Weights of a small GPT-style language model, trained from scratch on English Wikipedia: attention and MLP in parallel, 5251 steps.
Each number is 128 + 32 x the weight over the matrix's rms, rounded and kept within 0 to 255. Layers, rows and columns count from 0. Numbers have three digits each.

# up: layer 13 MLP up, 1920x384, rms 0.0728, rows 1062-1190, columns 336-383
# down: layer 13 MLP down (transposed), 1920x384, rms 0.0717, rows 1062-1189, columns 336-383
up1062:124173131168161186110094124117163184125076143141144109147091132130136130063172042091133123190112138066152153146152099127100120162147137129065135
down1062:125111162136135160147177154130099140141117117226121170176116093150145168141114085112118095117056090152140075139110167155199185136100185099125193
up1063:085118062083142131142133118125158140090178120167145147134208126106112089145170135109112147126152129086212183127100131158165123068073171112137120
down1063:183093097087149143102105129104111127138134138101099135161138194069187096092174085132123095182121154147088103095071121135116131121088255171129097
up1064:126147161169180135149163048110150166114127138139130095099100152136188120134129129126200073125081059118184062171155072119104118172172123108114141
down1064:166124101168126124146102110155190110127081162116137143013106143147120156159133123117179154114132168037094117117157138165141086174097144105146164
up1065:216138102081143162067115118136124130141142126113183085144134093158118104184141091083161129131103064113107109137106116186061119135148125159149161
down1065:183100099108152106115082172165073175164113186075144115133128175138176105121127083117110099091099085158081100154119127162142127137082122143134171
up1066:108180122138104146168129133079124128138135119088133107129101122163171106099153156136139124116110190124125133091149126093096168148147143100142164
down1066:154137099106100149164149112119079146140128086098161142145068144139106122133118104116125124114143088095109105138121120126087120134145034138066102
up1067:084139144164161127118083115099161139108140174097095114194083130115143178130128154127110092141155093101150144130130136124126161168156127126126121
down1067:194135103096154092141078134106130147103085113121155154148187097138074124121172116101153111099163126110143112095069103103201122106135108108102114
up1068:108102196102231190122157102146119117171145167097125071055135152123135096114156119128158129123170129140100100201155103178108089098111158165158163
down1068:142101130122126080106089113113073174114146152124103190075135127123204101095124093193066120173084148134095113135159137192120103125153173106165135
up1069:117099165116143177104173135091179059173127156203089090136076083149099121055136214165154112168122145129166175119180169148133102123162159109167122
down1069:124133100131160128085112155104138111112137070117081097164071110110124048139085127135140116074130141083158115107143144095168118122127124111143108
up1070:097186160140115188114145167121167079143090144128183160080081118122081185137106161078201179123110029143213166130165101156080080175130091152119089
down1070:142141091133128124113157131173147103087136161131148075114167129131099165160150184114084094126087117102075156158110138120102112184107121080172142
up1071:085122102152144169124107164116081109130100121142120113131124116168118172093100120161093122159119135129197135160102152127103145166102158140162110
down1071:121141142152108075104138113139103125162130108156118167146127138174126132066122111138125143129118127159084150169129126120146114122131000159162102
up1072:122144140147157082113125121099081117133110095125140081098159131110111090132193132166148113111120103148160127105183160124111081144143132102076171
down1072:120123111125115162099080136155173146127067119075147162160068129123084105085082112129157158107113113116128093112126072181122083155164033122126143
up1073:138110135137119133104092105126099078132138114123120125099090123147134131156072126167123145138117062128120118139112148112116135171145173082141162
down1073:121119140102077096139128093051121136148089128114158100106115154083119140093145119106123150110090137124138105150122128133120120106134129121119186
up1074:112107148163087089148178089116101161135148154137182088130108181130106133123125202129098130116144088144133083194105127116152130128166128134122159
down1074:080174150085135119101097044104082168126150180050084120117096122170165153094141157100087051101118093084085091125132176155128054134130178137089165
up1075:115149128119137224087147093028114179153141133132080145125093159118122159195156146133073156127084127087120086158118123151121090136163181106136046
down1075:191141144148094122154141143103149106109166127096167162140077137169125162152135136152149106188121098072099087141095111147095167151117152074102162
up1076:112178174128087082117144162172122168084161087151140112186129193121138109128119152167182114124129068121079083106120137126147137206135132171130106
down1076:152122151135172134126118156075116109096132105136153192123078174139134097092144137140101093099157118096113122093098149132161080116168019131104160
up1077:161142181117116145101155146134104143102135175141169172123139143115130095093099159139136092141147137100104145076158156161049089135113134173084060
down1077:107117093138076158121130108134134141252172141137159154141093173098222078122198112114142128137152069123106138118118125077076031175158128160114108
up1078:091151144211144128119116155084146150179085132155091076134086146112089155086106096145107167065121133151098090147109151162118089112123126062109084
down1078:155141104105105129160126160142134146107135139108144179124114166130090068153138150092132136123123103066158103115137143124144100155102130124131102
up1079:137217114118139136082085158142111111070134139205128121071131093111119135134074097086154135163128157112064154200143119106059135140129143143122113
down1079:108155107159138106093091121119149157113123168159094179133144173119157145139103153093156154130126173138122156115139107118069129147124053120135153
up1080:106096183148175072102088157107088062174167089133069104139154180126113132195175121116081094070162172122176151089129117146102078065111160175158173
down1080:114194110145060109109131162121156133113126138093148117102115088097150180146144131095082158120189151121082118157137168098111099133083126204121140
up1081:093137146150126125111118117116112135110136121152125124118122132113131188155134126145097053086172153158029099127118137113110155143116124167087099
down1081:111154156127111134147125135129182101154134117166052114111134138135105156130144166155162143126127097113101076071151084159153161101121116099131105
up1082:151132179146110073062127115102115170142114136123088118134128125096136139093150122122088123121107074154156134148152190133132121118166110160132161
down1082:175166141119129213125115084102156144115168182114126141185114183076109154119107138088153162152093112147115124187086123079141143147146000146163162
up1083:126103155141144176074160118160147158117145154078186117108115150088097102095077099144092158144140128146090134081106149110064131153081132137139071
down1083:109185106154075129038127141144098137129085137092144174109135134126155156080104126161156136121148083143095102166125164126140158104154089114163133
up1084:072161113053117112129153121135163155126146112104115110121181187156148141062106116109125157155090099132136181111130096166125100125116170147111122
down1084:109102115130075060102079077160059124132181115075085116140115133105112170125169092124099115100121141180103146142176136173116088137141102134157189
up1085:079149124139152046108103190170157141121185134124120127141171144084129123132139148095129080120138167132111131137090099082112065131107157090147166
down1085:079142133126103161140157115172114089149098121117141111092100176107092167149163138131101116183183105160136113123094172134134164108087090090149166
up1086:131114085136092136174139126040135157120075138118107100069121085104091164117090148116110153131144129100112087204136119091080188156145104127141068
down1086:157177190141087144072134112101107173108124169104097115144082101080165142109136097153160131177111122169128163123077146103129113151182000127180159
up1087:154110117129117093122082130117181077183169073135100106121144124112148166102064115134124167135078103152133177156109139066102060160137183147070081
down1087:121108134166110123130124122142112100131126076112138155147141112096146076125197117102129104157130146130185098118108097120079113155142117137099181
up1088:178116081095129141079124153154128143112181127170127125135103112194133183202141152144117102136097152079088114121197089112126121160109092129085111
down1088:095079132110082106104113111139095136085062091191137126100131120172036164168159123129093151166082077102052146067129163182168171158115047126169133
up1089:085158178139144076108113138138093131109092118106107100203147103205165137106081158155186102159142098138158120106071145081138169159083139224151101
down1089:087103113138139124128152190102112112121164150112146132150135140130127125093082187121091102134098131168077119153159123130091091116111117051089162
up1090:114131074141174085097064193116125142078140158094134167159131091147111155151118151144123143146138123098107125159059079156126127143152166193160128
down1090:133143161113103119120081106148091158175106156118132166133114119157134170163097208129120153108065186152137108125135168149176086131206156157180152
up1091:136159126100133131072155156128135120129103095078125073156071107163115112162089102128113127124098096069127162093129102165137120169183181173137094
down1091:128118149119128104139171161079138113130124113100115184067115106121067191152118149138150154086133154109150151110140111111132149106108173156083096
up1092:135116139125143153159110118144130101178051119146131120056098130120129118134091084150015143129127110129123109159113209094137078201109156132201148
down1092:117068145145150134171112158152108096108166136100153128113107170067144041161099120148087167124150138126156110129153164142120155080184198183071109
up1093:112178109147183125103076133110115129117156105119174111128145091138124101128061141108136128072150148122136136126058156142122180181085135154100121
down1093:115114141201117064155080151152133119112102153137153150136087175150134109129147106159162154091128111104096110056156063164166150111126160131130144
up1094:128147171112109140097193166072188062109123173089146136150156135087110135129125159097120107106181107102113114168085132068097129128097128140087118
down1094:153123080165141153128151087129088081119127190164157103124201196126131133130117140102129132112154159119106131126085158067134110161142140062175079
up1095:081132088146099130162098134074123144097089183131117111103153136089131165078088028142143121138119136101080095158109176097115106133138180131123058
down1095:092107163129118147117119130105093137128078207134123173139148129091160135075101083121153157105126162106084150158094133090105118113129108203140142
up1096:146113099130143127178172097152147122055149160060120097123115106085105127174145145105109112147151105108171122152182118081120083138100141149116191
down1096:151029104141159119140153115083131113185135096091079128099055093108175056145174162105107131149112117089104137137126049103103108131137012078084104
up1097:090131086157075135123103144140171170124121157104177098132072089163116168090130103123135136122087132110130120100141110108148133166140136158108197
down1097:124119148142127109072133166128097101134130086109153167131120172151134147144078132125137118081147088145135155160122102116088132112095136091154081
up1098:123105118092138067136112159159116197139073152104129169114102079116127190138155140139104150192131080144157103116184104117093161134124164130141162
down1098:116143131114142048095105081070118154143122163158096160128053174091111085123126136146142130127156211148168101160093148145161091185184154077113107
up1099:086109101115212081100140154110150152083074107147153046159156144136084161050105103129084119188134129135156119119080154102149127105046147133147065
down1099:112056150176118117121076134148120151092115138114117142075160121119137182077156114155121134102129143118091153141101074152153178097131022093072101
up1100:107095095105103143173138145097115130178120150142119140191135108160155124102168151133138159149078238139073100117116173068155120075105141154172135
down1100:106140124108177107093079140099183164129118195141143122152134156126125132156154115190130141119109165049139080150134111097097143137083000168118154
up1101:073112085090165172158111146090099095101106129126143130157082144141167127061155125093213115087123112118116089213137142156145106137108150141180144
down1101:123148111110152091118142161093156143093090127119125097113119161129159050108144114129095144104133168115172118128150132145092082072148136185101189
up1102:164143129119138082156097122130130105140154132137121132113140127132095171101113171109132153117100146128147099119128104099117180149104142135084146
down1102:086114161137134187110164131144136120143084168099117188154141122129106132147155114129145132146172097144096122134132188119150138128140054060159145
up1103:150095110124118160121120092113164137087116123057100160140111111146110147116086136165135116081150130166143136137135108111154117135092147173151109
down1103:155114136090095139125091138155111110134117123150110126151113102084128128114131157143135126130140179124095128134124143124164145134112155126134140
up1104:148152124135140102136022162159178109112126129160170088142161132128098131136083133108115096129110145092193102100122115160128104104129122157145115
down1104:148101155097135112077154164124078085131060129158091140109140103108102100106179077180110152169140052148157115166112159173093083135135025152138145
up1105:096111126145100108139145145139178127121140090147100094182143117143145175132155130114174156143094080118143098069118074116129172133179125147164194
down1105:115158138082126154170166105137116078115135067167102141143094154154188145118147116103170129107115048135093122161121119109119116114067138106118117
up1106:120116098078133104141078140191171189147137123160078089115165165118142102131142119138073149141130117128110159136130124104114136105073152161085127
down1106:129179103079145090122100077081135158113200116123061221113147169130181081084095128179084127103146147088129145112130139125122063121091103094149123
up1107:076168129142163103108112141128108123088134067106186098114099109229151073126138118136135127155181099049109166128144136080119092113134161122173156
down1107:131118133164092087198136131099144175186088046127154098084153128125119113109103117131135146124133108120120113129153122140141170139162000154111015
up1108:063080123094118124128115116086178121173116124156114135152132086140127093141096091139113111100112105113069153126096143110109134163203170117129120
down1108:154087113177092070124082112189132150125097133147110117122144167182138127146167086133139167108116155187161119090144105124138164116172147106117158
up1109:144112161126165130058116145127142147184121111161138135190137099131136142123103096060134109135084097125093137178152118150194103099146128128115097
down1109:186175114158166180080110106178077156124133112174064172082107171131099137072135120056108141125155133155140138158208114108088130161088145108130157
up1110:174150094172149160116115167171100087102131181154106083079150139132096227175173113081137120091104096082120108049142111094107139118178130129162137
down1110:130175139098131182083094168120109173148161177122164172164127168098127165142116108069111061117116133105107075132195101089127121094119058150163115
up1111:089172124119158149149148086102160109110095152141160168091132123107113066139143173126094184125096123166123096074160123139124130127138114116134128
down1111:138146177129147150141120141141089119139204120097131136136154118135134069115154059147115106095146141073142069129125136146173132155141164170070141
up1112:096144139094148172155106160126131140067116174167070193131096085122133153102105179153109120126107119135190149060177092125129131155163168157109143
down1112:154158109113188145116128166100128156123090134219151143070123060120119065138091129163129104119152078159159118125151149146066058124138135105111100
up1113:056131194087155190119123167081138170137057175130100086141173060114138153152171111119107156090145085121166185069187122097134177193076190092102148
down1113:178147205098108118107098150134130190099104129107083072157121109119140134148127133130139148135159111167100151097174071183121135105108114143126185
up1114:121174122163127123103093153137107107077070114154136048126147111088148072121157098151096188143172147173080129043157059153127137100096149090143125
down1114:092169166143133135101086129099137136124144145133106151082062139148154096162126103147148139138182150163108176143104066134136075142112120130116103
up1115:132098078184114074076115155115128150189128086097211139163110159159125163106157050132132108060101064123111132097057080068161162090129141154169152
down1115:111116117093137138102113143150101117116070165184109135137150137134127193096071130159131092129120178093079111113087079051106096099137115121151094
up1116:142095201109124120130103113126146089112123130109148097120127116098108130104152157172134114153128115083099199141097157144129148122174121111067111
down1116:142172124104151121167089131086125177103069161096148126150077191126073145137091096119127151171092136132111157130125065145158150121150044133130153
up1117:063143120156099181127149118062127127096031115136101092138122098154109136213147198110133175143084157156136149145149149115135100086097140112162080
down1117:162095086077073154116084126103078137102129189105170117096162159178109131146156091208129114130143141159162133126204121164127107142059144130158081
up1118:104132149179167092142130133116139119119110138142147062100108118125091198149130111114141145074131057085135123116054148095115126111137089135098112
down1118:091155152148119132132136146051141108071132113116182191174162132129103138123130130145095107135113108154093130124141117135157120115145058070135148
up1119:132102110114161115120098097089162097204097148139166121148095105077134162093114192136148193138112097108122207152101163180107101141178154093130129
down1119:108152119147136114105106125039108110160139104119136085058109164135147095085184169171167163115133116134119119127101124122076102164148093116121151
up1120:071144152137186134105170103122126113108159143061133151134110031171011189082098205163071090175170159138143107186118000142063098120153168104144107
down1120:143096154151096104106087152221061105149188146135168127103111172163106074115126125098021132109161176138116188144135139111172107141155179099195117
up1121:118180110134153068136149171133162139120100162141151113137105161170098105128118195147136140144144124129102101101158127142141115143121103103136136
down1121:086118111141087193164091106102164171190106129155096069136141096139092133117184155142120126114114119155141134170129163117123175150112049165188110
up1122:146144131108151120121110170182181125067107145083138086075186167111147217159114126098123157105178069113134161085027116164117168077117132121121136
down1122:158096119072128127153138105129098089090144107097121128108170132131189188139165184136157154175187119056085090143129065110127063121179007163200107
up1123:069153105135184158128129124096153099122163184055192113126080080083156173085158135141090137164058121119166131098138117096138091145172147092098087
down1123:141078103156175221090067169130121093135112094109168114127130081095151098130124141105120131175049163145186136157120145174122140163109160127160054
up1124:116142182122119151129089116095151084114109155085222071119084134133105170150105173136141157169135130111102141117054128135102113142118103139134146
down1124:134161092072085128120068154143115171052137111152072150120123110098116137151158123134174131156140103156122116101089159093150144132204145121119129
up1125:152135086112164136146093137131193050118110132173145129099089080120121110130117098159143184061129113145107136177094125000119134117116097056143104
down1125:185112120149170207133146129138124130115158148156133149188202146134169094138048116084112119125103145132159130187177144056102134141119099087104128
up1126:105161090127137112149109141112124096144102134150090141110131134129122136091120126096169164127150098128034117105109117120114119149169173092104163
down1126:130136161184091137140158116137101115089105134139141081144094177131072149184131134134120148158141104130156165110080154080108106126163086173114160
up1127:109191134113118146155204175161091152148123148150146138163076145117176141037085097071096146099098155148138130058145080138115132152167118132131159
down1127:135169157203113073155131132135093123127209126109153094130163179137126096152135121133145124141180141098060153115120147110131106131135022131131070
up1128:115154178137126126155144144109126094134077146100165109127157171103122161117148152066180126173189136121128196094148125185110111131134179158109148
down1128:083146115150155139135148126133109090149126151175133114141141130089157211119131151133120161158140123129110159156155114134109181106149138169111137
up1129:124145137097121070177134175074128093091152153098110165157099107139092161083131159124120160123153140133117128125183124156121149098158155144175118
down1129:201117137107151178122125103055183117158146106135126165147147201155175068167130081150112107117136093074195079136118204080161132180137154162149100
up1130:098165132154104106119119178083143134104084111112143149164188116148088116161166093167136102087165117080096152050099120084146111106180171134078153
down1130:095185132178116114162068129156072147154084109158152125126118198162111198132114125120139089172068093159119032122122132158117075101159137114112163
up1131:074203147127124093148167103126134115140088125180101152114096104118095151095149194155095091104109075175103173108113124113089092150125137105132135
down1131:138104126135127136178095060162151107159100127108117137157116113078131117116171138137112117145165132154131113128083115138136127125155092177122069
up1132:141093113129160104120126120194165119136107061117140163149138153163153109172126178114139077088179136152112138161112096154121110110135102146083162
down1132:096129135156102088131091127114148097143145056069170141172165129159149123098162122147119143115096150100076137126137134122106091089167054091096124
up1133:131194139111162140151095085115135136136096166139103116107144173091113120151148147111144125083210106121150176143168172115129112134122158132102122
down1133:108105124159124138127150113094090101133133133102130103122164138092112152141151072113154159113100134143110121149133141078118134156110095155138126
up1134:112109150129134111085111132140113168138197180131094111115137130155078193063077151133159081110112157214167091125159144149122112143174207108157174
down1134:151126155138150132158115157189088110133170082133152120168131159133143086125135115100148147075138152123156135076149160102140090174158112081161115
up1135:111145087165181127103085153089150104115152101111084057117101129130096157092150142103140144146173086125124117098117111176106134143119125120109122
down1135:115161084174138094124101125108119138128142136117116170066119076114194022120157075155105134160125128123140227172133142169149096114143143164111124
up1136:136173148161134160117162088125196135105100200083133067120060186177132152151114141134160129155118075157087114093170127160107105110189097090154085
down1136:084138094196089076080115114092130103073065148107131134092130151112139123135065103172077152134174078139132173174063129138140096139152011151108098
up1137:116091109110194038143170189146182114111106104191080113134105133142152150137133051129187096135072131173123115159117108140081125111171141149108122
down1137:075143162165143067158157130132163116124117090175097140140155147096118116137107021072100110124172200161122158074102066111078110155180140153130134
up1138:105140162107163145116069132126172125160113153153138111154167156168168084094131132086131159140152155143136085111114119162085111137149150154097145
down1138:116153142086061160112217118182165144133083162109101103166096065109111076153213131111112137126099128146121174149160128068161100149119031172173111
up1139:118172171129109102072087120127159110116116127139152091103135145167135167088133107102097155130127116133152136115130208142123154114139131059027127
down1139:147078195151075130127091160124062141134126107158097146087155098166139085093119096125100118153143103088142183162164066151132118112106069132107100
up1140:155147093109128128098154178073108097105161120114134113179145114136083149094154115161121142169211125209127131108103115129162161147109153120099145
down1140:099093197100130083143128138140181157112150190177129124094105136139183102111083149173141180117151139085108155130198122123181119050158139114077132
up1141:106181118168095138154083093137130134161152152112130089191081112134141196092148124171083124173121128109134159148126160157047103124046120144147099
down1141:140130088154167118091079120098140108132169145167126186163128154148131098117075101080095168094136116095098169153168120113112148170104159153122101
up1142:080136157123101130105102169123110120205127208074105144096127104136136181110156131142151161158172123111162105109134199125091087200116150104124131
down1142:145100116117147148150085202035151114135161129124105173133171108140176148166136085140183131069161225129079122081112075149111097131190070128083065
up1143:144126136124171150081114156139173149107054106137158115145175106135112131036125064165137155111121112178188192142150173092113148147132119085084053
down1143:114070176131098122167141100150104079104114110111139174149161146194127117134125123103135135134100102103097101153080131086118182116206003060102084
up1144:083123117151081144125168144130193138190141108159164116135124136126100129133103154104137124122115100174113116136063110132043107162123116145086141
down1144:120152098176041109163167170122149140149121133135153161127106192137143118112105152108092172134114112119128116139168057071100127171086067152084082
up1145:105122127114142056070142116165119164131129158127189119102112135118111194095125135128117188147101131096083123097159154149187157138191147110103118
down1145:154154122146118104116111096180143149137153152131085124100127188172103128075110127141169132078121108120154170133152143148096108204174032152140102
up1146:137146130145090156148137113157058085160052126124112069125125123138113077104128173177123114071126073144200185098142062115108124075168116173160142
down1146:101100102077141147111107088105074070148113083183153105041122110131121118154161130237103084132102089152094121136164134109101206101140033156132099
up1147:154118136152167140136119090077112158126089186154153103134124127166103119120116134152122109103116106113159160123146096151158138061084097173121131
down1147:111156138087071138114159128145184115125125111057114118107171145102160113133168148133133112097127102103114101167133079078119150183123000162141088
up1148:135056127086103147179107118049121050118176138086184110115132115149101173166081100156112156134084121213140123168140127148142061135145155136087142
down1148:061098140110140188170128140165082183163172181118132125153148160142111159165140146125125149207173164144072077142090088102089134145126155092156136
up1149:188187130139156198133151151146107199170079141130100119139113106146122146138141148112152186186114125191124080135112120144076098106134131158145109
down1149:154157196167133142112061116098134163170114141099127118085109127120065094086135166117079150157134085162112119142173094134162129150151126205091152
up1150:147146156092161135076188128145109089119096181149108160175130113143097152179126136115126105044127123125101081175224155133092104096159125127059075
down1150:171140118059161117141137141123078157131161179182100160148093164134117112061125102147082134070118142091127104118180230161098142185128220108058197
up1151:113080114075136132136117156149104117109048156141074098125076090103075143112122100161127075148097083105102115094084114094121126086161155157131143
down1151:083151132127155126142113132132137148113142080118124153105076089116148072170082163169132119190109118160168082084134111129159151122107000101140101
up1152:153172178203111122170147156094101131077126135161170089113070121164151163120079144142129059150101198113191183147171169138140126151100110149138112
down1152:161104138115095168145111131108051161201170118183108213107117118177129206145138102102164068128066129097150156169149121125144111177198178161159142
up1153:130119087105176167141094085126170103158127107161153100109160149190142172073125128128101132156122135139150133128121141114121117102140135092105130
down1153:123079142185070097140129152150092129150165141109120124122130109025139151130156129101145139143112107112104097143134117111079183134149166173120141
up1154:145170133127115155119121132120141109167150132092196082168056170097114205117126198128166174085157148229123149113146189107075088147131117115165112
down1154:144145066080183093200110162138095121146157158138130145124105152112129161124097120169176136130084150108127154131135144159140127148147122041137117
up1155:153142059107131137144104138134148087123136118099169105151144099178098142138161090128173081168050102086097120064088129082091092129087132126189109
down1155:092178163182131084103119116170118122111059087139122065173104131163134153083160186105155083084093120080134106162105127138123164128130042104157137
up1156:110140142164202132153130172100178116129101116101147088122088143139132135118121177100108116173112142103192168153116128129110098175129187124149096
down1156:143076122107135125120153161141127069108129106096115157121104160108159106162174093148143156170135124110116143170119154120132085135141129092097098
up1157:158148135090115082128156152124143131133165126153126146115124130087104158101163136131092159044093137099122104077170134156148114187089144110190125
down1157:083062147096067107118128102125097159195127198156114133105174118107167110107164141109166043152144131150094129167136115148139123122123022103146165
up1158:134169136120159089108152164100181124178114089135089112139129139086107066132119103170052139150160100107101150193103178059071114105142141124096110
down1158:100060103129147087137177124117158182147096156140192169093158137107097042106148147160095129131148129080143153201127103099097129189125062154068171
up1159:095120138073147134086092096074122126113074088181154124104064065136148077142131131140179128143157144104129117138126172117117128141138145111137096
down1159:138105093060107096107154130130111100126100099118106098125106167122144080079161132144130162108102087170152167120134125146135121128136040129108137
up1160:121147124140141172089128173137170108177142178109140064165100152106137140142137153091083194145154098116126148146139120127077109148066118133105145
down1160:121128110150129094141174200149175089076113105116072162123139115131120156095134172126113120160117102142115135064118115123055126180091158133132141
up1161:160123133160118113104021125158166116202121103099102159167119070059135120117122095116105093146094086170066137161140096119117110192120185095161105
down1161:164136035132146118105201084150142157113154109154108093198149165158078093107078212151109081110124076112097098134082195145138065121172067152104216
up1162:102116152144132064110167118174116124108073089123167123112119172128109129165120160073120046233145139103142131103157088095130104106088118166112171
down1162:202147134144132171093078078157143187165143131195090138114124110129142120130143118117151084109092115072151141076153149111130141122104062088108151
up1163:138184112158105122100141155175139147141129126131102116127054154104091163146117119130045093102078123093114066177136135063128147088109157109129170
down1163:085104153140133120136143137173131135145145062137156154133138149107109141110115095161084075097069134052139076166128135141103159173099156144128183
up1164:146117190111123115067117170168100119131175169121127115168101121108118121152166138096110126100114151096203108109189192160188060103112147100093117
down1164:120119198114166056100157203148187118159196104094156148145122188098171083185144165117202057069042127144196115110115103112157096147185113112243170
up1165:118082050093113093158090137098155218157165144156125077145136140150137102138123137123100154132100079137112150115150093166099097070128155081105165
down1165:110056053157109134187077127156128097122121115141108144127154170145140073126131178144087116163154103134122120180126118148126108134129018153125119
up1166:110106128089154107146171142117061167104080092116131119102058169123146103102106116083179069124100139191142071152175097052117117116125145126164149
down1166:120140158122103134163191146136153104139174190121084150143093152124133121111085089044109161182047139116135148181079118096151160128063193112098100
up1167:076077129139153159059103106085096140105138099131132093110169158129130141105135095134099124209172118104121147145141166157114088091111118144093106
down1167:144070110117126202087126148108052170088158125160154107129151125129129112133131084174175152166160130088068143124151118149127150147154007125059100
up1168:098105084165128120154125132173104124110091126154134159134100133086117141118148183146127172120112143150176144117136117145031087121126199112118118
down1168:115171094205128168139159156142162127132073161131084142149087139162143148122126106124141137132127127151115148177160103194205148088162100147144110
up1169:099087116163193096141123171104154112071117106105143195127132121161180115167193080176123083130121126125144151110139087102156189110133208166100146
down1169:183182119164194150101138132135176080148100150092060179158186129060099082123150083100116153134090187120165058146106127154111144075177138177153109
up1170:122185063158103112131122146147174129134136105134088137160076124123166164062096118091109097161097176141160163165174073116105121136203145140076089
down1170:145082099135096095179098100057109118115094099074122182134132152072088135110139159112166187086161099130126098112127095140154185143098042098123161
up1171:116135107144143063118150115097124084123085130111136093125130125169143098090107133140139075176186124126124167124153140088155116104121145138183128
down1171:115077113139117140126092132147151105111118165159137104132101173096118133126130145095125111122116105139091092106160142134096133094150171205147120
up1172:108151083138137186085111153116194162090157114155142101092088098118162123116175172035070075089150110104088153129130132071168148162152190158142082
down1172:141162088141127125175114134142121138170103101099131162152125130145188121179141138104172146136182116130128135078145073139129107109145111138086134
up1173:127118106190109152164172127116090124164147149113109177133153137110134151090096121066129139161112186163108200088226171088135108159120169151128112
down1173:120131073131129121172198159112127136142118171116065127161169164094147105146158072032096128143131111092102136127105145098112135112110090139117131
up1174:070179092137122126128119125166132050166104014091104100213088110148143184149156090132167077172076106115127164129109124154128134149141148091106132
down1174:128154123145089129140075129118124115164152116112138187112090142107097089072093135143171123162061054138068125162093120176103095194159255082124157
up1175:127126123128175112126111140169073078172088189108138082128085144104144138150125131120139120142133078093121140116147105131171150183129143056145141
down1175:186154059172165117110115116120108166138145161103166144109078147125081151104118115127072063148147122176094092101090080099180147160111081090143103
up1176:120150135158190138120117190095163108127089121168122168182144144156093128107142153105144163096144202136134152128138109132122148140140192180155096
down1176:120139135094156131153167128130183106118095174172115144197133135107183089155102101086216212073125142119138103129120139094204154075163078069153176
up1177:171221113160131107099175120127124088131154149146141093122151124136128129197125146113154123152086161157120108131136138132154158153124128153155087
down1177:123147123205109084121146106198127116136097123095084168126063165125125043103138079127115117130152109106123144122141160159146092111132048117145103
up1178:098182128151157081176180108153143174168112121102173129086127109095154105126098108101119165129133165147124159114162061144116105110073185142119137
down1178:163193122137110105127117173125097092107175161167118178129155162123105153154133158172156128128102134133103131099153132134077082142146049103142152
up1179:103159121097127134222128113156127142077110171103134154087128126176128091110182175096138104140083132123213152146066188123075084136147140151192128
down1179:142148120081070126130136034137165150117119116108134114156115174113143124107142114089127085085108089147127122142135103134178178157138128169128139
up1180:187137114096136129191120103118116096138153106128129080082092111125086127160106090087144162110149115115103099114130193124160133161156128133126159
down1180:121098156137116095084107181116115068123153108125121128142122115138139067079112165125148123105158154128141106118103096152152103122152025100131093
up1181:119098121112117099142094169126127092069153204121133124134105135150110132116165172124153131153180095137097090175170106141105157178128125119118158
down1181:139056104182128108136085154068126071154100188142082159110108127151154023116138111122172127107168136156119125112112123100113104149100000163137116
up1182:091123154166132205109077157168096118134044119087132084134118072128121163084125110100091160132135131102133141114089073084118130126109136127119162
down1182:096165117142160132125105126104112142176070157100124095106082176140134189152175060099161164143097119106118132113124119091108114117116133123125076
up1183:127170145152128079118139172142133141149191190157125125118145141165093134162110139104127176173141052097141168136118115135150115126183138103111103
down1183:163138095124148085167103214095132191115128091187182126096122141162078063136067169160135144088135123118133106196158165121176087150163049118158128
up1184:130165131137183111081158131061145133173154119123087100106045135109103143129093125119146128129182109127171146118158153161071132188148096101169171
down1184:091160172147111081091160109095153159101082111103111084192134104170067081162128184099135107190115212112065132133147088150155177169109040101123162
up1185:091220050166102101130167095069120117128109173163177150107126112141108185117102135117116161141124091110157046122149122081114095147125142123190141
down1185:140167083130159087130142145087191090130156115102130068139119138130120127092145146096111175146168070127155127109199056098160074129099062082176046
up1186:113146115109147122154186092110203146150110186139157151105084123145196221154140154126116181174125098145172079161087099180122110159158117162129109
down1186:126126164109113140104113129218145103090182169162162148151130148140094170095147150144182134078113164044086090196158088168117097145174126141153087
up1187:117137104149109098061174128125159138145105181135142139140193186088197152148122136068127151117080173187145059191158097128112103162062177066149115
down1187:123124131109120136096122091092147090103129133111115119101095137138090105175158115080151135052184214079115156083154149150146098159115103113138137
up1188:101108099136128091118122139118131099160134106116072127119136125174114158179093094047128101154153116183085149131161093116156158070110190152213152
down1188:150123143198140111141139162098166119137107147147086132094122139104143117119113208050084103161102148133093151113141092134133130099118111182122149
up1189:182091156105159114167158150136125127110170121180143104117098087142160113115135153162082103109118135089118124117148109076059089096124147128158151
down1189:161125059092109159100157094146109173081159189161160162125091163136143176114140131172107119151129127112168130052160160088157122158136001158129128
up1190:093144099154134157125091085069093085094130111111084122117102152117104157138086214073080161149121196171092154164109092143141133064100156111146187